Weights of a small transformer language model.
Size: 8 layers, 3 heads of 32, MLP 512 tanh GELU, vocabulary 8192, 1.89M parameters.
Architecture: LayerNorm before each block, learned positions, biases, tied embeddings.
Training: a variant of SOAP for these matrices, 144M tokens, 4386 steps.
Each number is 500 + 50 x the weight over its row's rms, rounded and kept within 0 to 999. Layers, rows and columns count from 0. Numbers have three digits each. The size before them is the row's rms in percent of the matrix's.

# layer 2 attention output, 96x96, rms 0.222, rows 33-95, columns 0-95
092:473533450527516547474488524468516469368466475412455487430490554535586466459522514526463546570594565475525476497493474491521479528483448483506510465557453452539457425513410500532617644465479489455520484584591450485463464592507491441427512418504526452456472411595527492526508600527546477472
087:547486528459568512537526468517458473550485496565419545572539546481497509596523437501496434587500457533568499493631424454527461482428525474623436499492527439520563453486525473468497471547521558481414642481469484453474520415505462546460432485398522452505534498547595423492558443491491441513
092:460535441458395583497501566463484551578537594512526603492426444530558442484520589474557537416519479465528512533440526578549570471472486406476465442504529448559534545480540535463539406481487490534500669489495462527533523568535532463553548469521422490520553449477504495524420492556440492550
116:476513500369580585536498488497590515523465555489448454512527481513489585490528449523562441504503456438540495471441490526507515514579610536471565524512512447572548555491475397471467439394432534577529470431448496482569514498415509472509550518469520457491480510579532476469446352592485496427
104:493511458465469569522463520419527495533619496505567498393377567579507589533518513488541452601454520445503587527470479547455508538485452478530412557531542494530580442512446519416541544480455472533477540420508463523419546550529498419466513522512444557473561511456515453499414514546520530623
096:447553438561524498536462542509491543478466570565563581384537455471557558475504488489508490449459514552552527511418474525477478576463458489520552509563460535491489496486508474532522531435604507434547553532638535523428606486528562531417502441564595573524497574518476464597515557601467534516
088:473522507510459478536461434457509400562409443436492490449548471441544449473477586482493565481469531457457520547598482479442415522457523472463512446567450486490506520450596545534500437463578491463536388482475445487511463463504534482502495538474413534397574439454464545557614475498475627425
092:421447516483538424478512530362555509532524437554518487555488492556426543540472539459429506398505476514476537562454539477490389524450524502566509513438533517555581548547553556425573532505495500526465482462479467468399436514517559557538565523472439507512466509378535439508520505539437365557
109:444450484489549506509503430477490390454538447519417410549490527501514490572420532650533539514514496505504458546477491511492463557433435544477484444497415451529478511551579513598564535481477504405581454435536355444578470485466438487404568469467473509475531500504464510503496508404492466508
088:523574496492433552463535493422597512469558431462515459380463457525455546508479476489501472483529510533554492498491454436450530467560564594576484467486507523548523526590419508526479521455426500375581452440573463548392503503544450558586431527510416550451450579500463522431498445464508499549
102:520482419443517603478548596423604548541480562392516421496525500559568560563507526485588470488474440463452490473473543512517467487487543547479513517465394540506445597439487452504490515474495623488502494514547473458491489522521337461513521441563480446538464366530504484506460476485508509523
109:509431417451383495454537427477485404464514523556548488466415482576519568415437483506480522488515608510451413536487512547476528463578481527502481470481562541572511502451473494534464565524511438501584535445519518417533484601581497466460457604562432607520538519536515505573431488492502567518
105:502448511545467486494559440465399517499427452583478511477496541477582406583524526522470507469422545490422470538502490545513553480420512403454512504425489545490515414470510557431563496557550627517561539548595467440530497378474509417515485551414450563518432496460503480496465572516458533544
092:514574513500516456472445375432545517489471460518408536506523482473350482541460468501478594468524513532566525520546544549536514524550459452507556492483499557519451483512478467538492379518465438435526480499507432392505339494567545586554509552527482486523516497505490554581611440447490486476
102:522486505522563472468608490420552472596422494427476510433517546435509470542565471587601541530529525498471434519524422459511505461530528443440493524552499514540449458456556475399480474453560552512460517585500449532438443507465472427522472420485473553467461421471631561549556603504555516462
097:471491467525484529532451523612461437485456490561508555466458501509536605626519533517398457513514413536427471452512520488468541545471504526508500489500511497429495406450419497544523559512470514454466472440523499498518513577631583458470445518473598579492461496467457418473473390468562617491
093:487556424468441493510435504451408516535454436525513431512463501513473488446582380536480572501489443519484634480538506487472523484554525442511539455511517481441505517556448486539449529497568547440486579413342589441454438469482569447523429450558507517549426496508451534497523504461401462517
092:490515475499419500513413395500615527427435501439567559529467558539538524508461413508491480489481528467534577458466495558591496452501562516485513471494488435455541461488493494652446488433567462522516499515558554650444509473492489522454543564471386536523505580493569543520481537554476451447
084:565454450575506524494572417450446462475553491462463467507463510448465516414487398529500546497562492471575503469488484391450534471542497438479448489456496510586512551507529505537571504407449534508503467472502539546577426599491487473482510439614574636511496473480545565475461542596434590470
109:501498559507538468532421453496451506506448515569518487465489458390520509448523510564478491395578457472563530560450518469458496602405522570486470579588457551389498445545456549413498478450460544391482519508519473513481553499512448529517422477434533533543530464449547402461435452473448600454
098:556473506474400455568473437539558489482463517443460524441467544517558531522536605470368505407475513506600465501534499480416449451508593416512578545538524560479441551481456527454491470508473572617541554535496543508450575481489611485537547525484433598514498547440491474505545476491503555447
087:428440448448499450444474458526541516547540468588523398562480494526504418479549521602528513496487490428478538454532577499554469540532451529504585441457530469499471511432530436545545534475436453437516509544461492452485526524465506498408511576610485382424521542504502477569442408602392470505
090:575474491507409455525396462403522567457461509597530451579507446485435476528481483575560576544545468575547497524518523480483487486546386574451486513534492422506512426476593443513464576416540479512509511512442564523508562512470470438425444528583442460489456456459470556519608551460459486459
094:470564474446489553479439472524515509451529485561506484415482450465444491574466406514450600478545417534539560488477478497502489567572479559418513510555472424526466428522477484488582523554472505439483504571443514451563464539541543449527394327518543504452515496543519485366421528528519457472
099:555473491593530557498474563429515329528459463571527412398511493458531438509534520565465518494620501476470462469478465474514440527522410477507537509571523532449454436552472506544530513464551519447458498511501538440538543386484510467407491516548532453438601483474478464475508481467542633507
092:461468464514475566504630550553476534505523534456499459520520507502586496471599562486467459433497493537527426554415460494483491503484577499492450476520457462556564567474420490499498519476534570500443592477524480516531583609372500538475535582420530498453388419552436520416492422514460458471
079:455503443499553450536469523452515468443522492519537523399486541567492571474583477594567471482574499503481545492593429515449454531447462534491490492474471413503433489524435494549554433474612518406581589429506447421420453435514483553442555534482546458489468523544430524390532558518559528455
094:528563513472530479455472534538446505475410516426458529529491547522469433512384477510569550549593477477608449465498444489560422547557438516447436601521587487520552491480459522519458484499498449537554542538513509522485474617482528457529527563399518491464535571528443388455478495391602507501
111:438482481526524475552558518562443533450456442460577404498457547520521510516587489437456490476392520532427510514511522516549385507486581446486466528445486531425510581609513514515409459509562499580435517477531539517457533426473554515538534526574552486459480548441393567515509621441468438486
086:502457398526458611478553440530573550382520587552491523413519477526502520498492506593572495528447449501518518417517447520450614431469493552518563497478501480532473504536532449453486537530507553441431557543367460457562520522505415430570460480567526578543451469542495517489416553478524499513
095:488481535454477470539588429534493490590584612522527503439476478431441418488429384525573477501454525495500532496487367509490544497477470538494521454532452490524506546540515581520484535448482501404516545570428420471591565534493434537522528549539448546636485561538498526479562473533452572516
107:578488481484517482460601613583535426478523431448504574512479483556559519470574567551450530501529514458438589466536474453528557507509468407529498433420541491492488516451462506521555504458463514485415531578507480527528515662545488611457457420525596510486509492413483527521566545460454490491
094:558518429517512562448477481529541542523485545546561562499523453518558593546454507465464461522468512534554534407521508526644453467481482526578418498534542485490489464464572443585445568462583523452506509443547480431428641525547548438414451524503456534418552505509460474466453583507528480577
101:499523507516407483516547537375578420456451594581534489459571573475540487527527549415514451506475457480531490477463401548523486484444495399475478478446482475493473450502509506505592506460533484495508517454455481476509598396449462539495587522638441453505424456546394511488448517536489519576
103:485415555478483515529477447542426498455482439469491555490428560586438502449542534452594518509600483500482522468498469468571548483457516535517399441436464506519536514563478434556545404493495469577473534380482500516448458526516521401503482519466565553427531584502490391437516501361481476456
094:471598499490483453508505494439538428418579554555552377522500469511471404497584472470601514501504542456466405499480453436515478453532440541468524475484470442403500595444414484553520531523511532588600574509498540466528580503464422481489483556579573466479553509541423491513436506524494475441
093:467454429507495513478384467574550503456491440524541494524449456526585447554555529433481459481474504526514455502515475532482510486453538478423614546437468467520506523480508559470494529588489447537486595481491499436426601597462527495541557445541537456537475627410512474458403455391458417488
110:475417546445592533532443429496474460436381485551481492516459551531532522578455483543510522477448520525478524497518460524495558533448469464536491520403521392525448490486523524497460566521568607409437418499491495519573495502628431460480438584471498515368420463425444510530505522518529484460
089:583496641487365500516476509514469405508537525492479466560417510501519457525501550523512479554619546461499490480488498461562416578527493431494478447506502433477473504545582516459522414484413582467473438538504510502425409474536397509463476573524563510474510545420423464456509460517470586521
099:479473438500533493501496549454492470522507454471453493520544453560464490387631502486483505428528543538435469383565497487500462509425503490442493528471537584468455563483467540475475577444452431456502480549482475582455408503479479412526431468453555563593451482484554493441458615455529530367
113:412518407464621540476511485451515479574462403489563514538474517529529534470532491439564516640518499483546454522544562467487465564512470546560435487541475474533498606559508501425587525569561532532522514458559604445522424483507504454437579471560551527448557566524507535472537454509557418538
104:548455499503471574474481475487435624537482380465499541516539557554450450471335514505467516437448481551506506512531493557497446529513501470424465477504478492475547553415553563486622514434525488558604429477433513548554434487468560469502511485485411548519506432530511546550540544546582461564
104:552490508496474459489512427535504615462558488420494542525485550507500521505388494527462462443490475444579461441533527549460476494513455518410449460406536451428478481488408558485526489491560516445509445446539529606495471505467486510616604624458477526518350516446534539428534511531477534464
113:535462489517435550501464559453597447529501537499524529403518456372470481562481474497505478527444543549493554491468427462559551579541512429450478572514535482541495522473559431550472459566510568507462467578442534468498578496547391611396520407410463467468513482468515518493446493378492530523
095:449541457530457409447575448529518411497548465488554554458549485434423551503487498519495465490506501540496517527546533523550626578576522469481460496483494571521528528647517529523481482540488411513533514621565453493614494529491429519609509520501426484476555521522461594428531525440535574531
086:475610523473521494436523498503463508434542457503465470488480455532560582477526544625448501502471569493528476531446527546575434440483508498524455561460458537472513444520450519563420578563479458418499545545487511542395549485447427548476494494574449560541522351529542591588514531483563413504
103:483498465465487462417444455561425491553557528523573496587476536476499501506540487534482525412499472486591427505478486511464545593432434474484472486511431487514468475424448537499479457529562424470548571495410433450473504505430479515525549557555546621540537605455439536386438388470560483462
109:523531538422420552484471449540520373512500548496535501537562500515500483456530494507377524452554524502490557522535500522516507453498558489562492451603476419551424450452433541559523524553517486513480525453381543552498443403525520452427511379539420516446520472487601498373464464494459531463
106:527501470469556529472425523428441529484592577492597521427466498444456520500471545441509522537553554516458490493459589452558574479500440447523520460492408478541550430435539466486521470549497443492445504469529439480433512543481562262448485512486557522458498532518507567553577465510500480505
093:452625507478577561492467603442495530579449478504524542464503485514566445494501570462501497465512567549459546488564503485577469546460526642588501486547554525480537572507484518504590533466565483458460501501547548530477476571552562491502501484527521538468642528524468551443605456434598455458
094:479412452511540599498441439530400577470464495483450543606599463490489455548484554467560476502544510574488472477521468587497570519532452509566412483421496463511467546478531541486489511426464553544451426564422543523562582536385525466475388535504524495449511499566559518500514485483546482396
096:422447607509440451493494486472490529502600429406498521490481491400462495549455458502530531563451538484491559549490416518495454604511468523493460411462455514481535510527425452475552436510408465444434489495587425495513542494458489575522457519437594468451442583468410533540591486463446499420
100:472456430492474594466448608511448494560480458575436506477460455524463571438588404460419466457453449513398415481474525525494414506473545517515490505530557458514504424558473471461478473506487472504515610562503553540525518441508504634490579458466631533466534512520586439483468512542459494519
103:498399628451559428530531541458468483481494503513556481541384497478529502490510562572560511504470578477499517516500499491546418494526407457558523479474424507495512548453535439463455500434550554502431517428498421570449482474401481484461485549475520450591491591414442463623512494449450448428
102:551408516456516509571419527475446461511573462519433559451464528418516549446441464463534458531513446528476461515523477489478500381452473533524466521537505546503416501591479499548550492446415536479451609493523580566508462492520469490366474578514515441538567485572540426518621483448500593523
111:441477499451411520493424482539462448471581432509588617512477502521523477394508502593495561532527549500455527504593560469500484559467569510600468486471483373513492472526515540492507501488518546473494512540419428462451450512602438521420513537471552427482514579542513478550473521533626544574
094:408483401478552510548427490493498507553532568460560490434560547485470420526519413479517467405490578475538450528556476444421507543425515507578488558571488482541515497497511515491480424429548453483463610398549439547595443460504529385520554498444593512558491505567515487529514445552512528458
105:524535534538563512489465496482544438547458516526483446535579455484517500530530604424586471497549461481482464496521577446587488484567500515503490471562601551584477520458562565447618433459504498533451401474519447473464518505515486448528483514475471477499503548364480591510466457673541451475
091:612438546524612465507515572416514512479452465421488534521477437573475454378463553492464471460490517472576533537465506478506566516500487438560533489599470546552503573496546493506502526503576500467474563490598548458412439484505529615499546494473452469524491473569547460556583521380447510562
103:459408519508487454458514495465492413539510483547424484463466506519532478457457457556536500518571524445488427509507461437422473502477483435447514479407523619548527437567568524486534478483429504448609550522491484551542485435499428493455485524467529581472492645430585435525411605528527533429
099:487489476485497533429484457492455546452606416573396488554547519478582470422494552570481473437524548513496470534585505443492442553498570546500495526419486524454450506473562434552578540414450556465576605508490565495572492503483495560484634536478534530476570488580504570502422508555463523533
095:584519546497440595519513477532565513468484522440548496353495663493530426616564500406453449447455571473504520430510450490468505510531543498492537435491538484558475515502431499460545427497567553530435504483491545459461487495445488508452461580557499569491526467507509563443611435481552497475
093:473413556524520557596483535522464410454468506489526514479514472558524534445431470520451528490488490551475459500373504493492507484444544474477506427549517430501536493539522538536456502344512504486502429396566511479579534419526598551382485564473483631485488544501430490569477495525408534520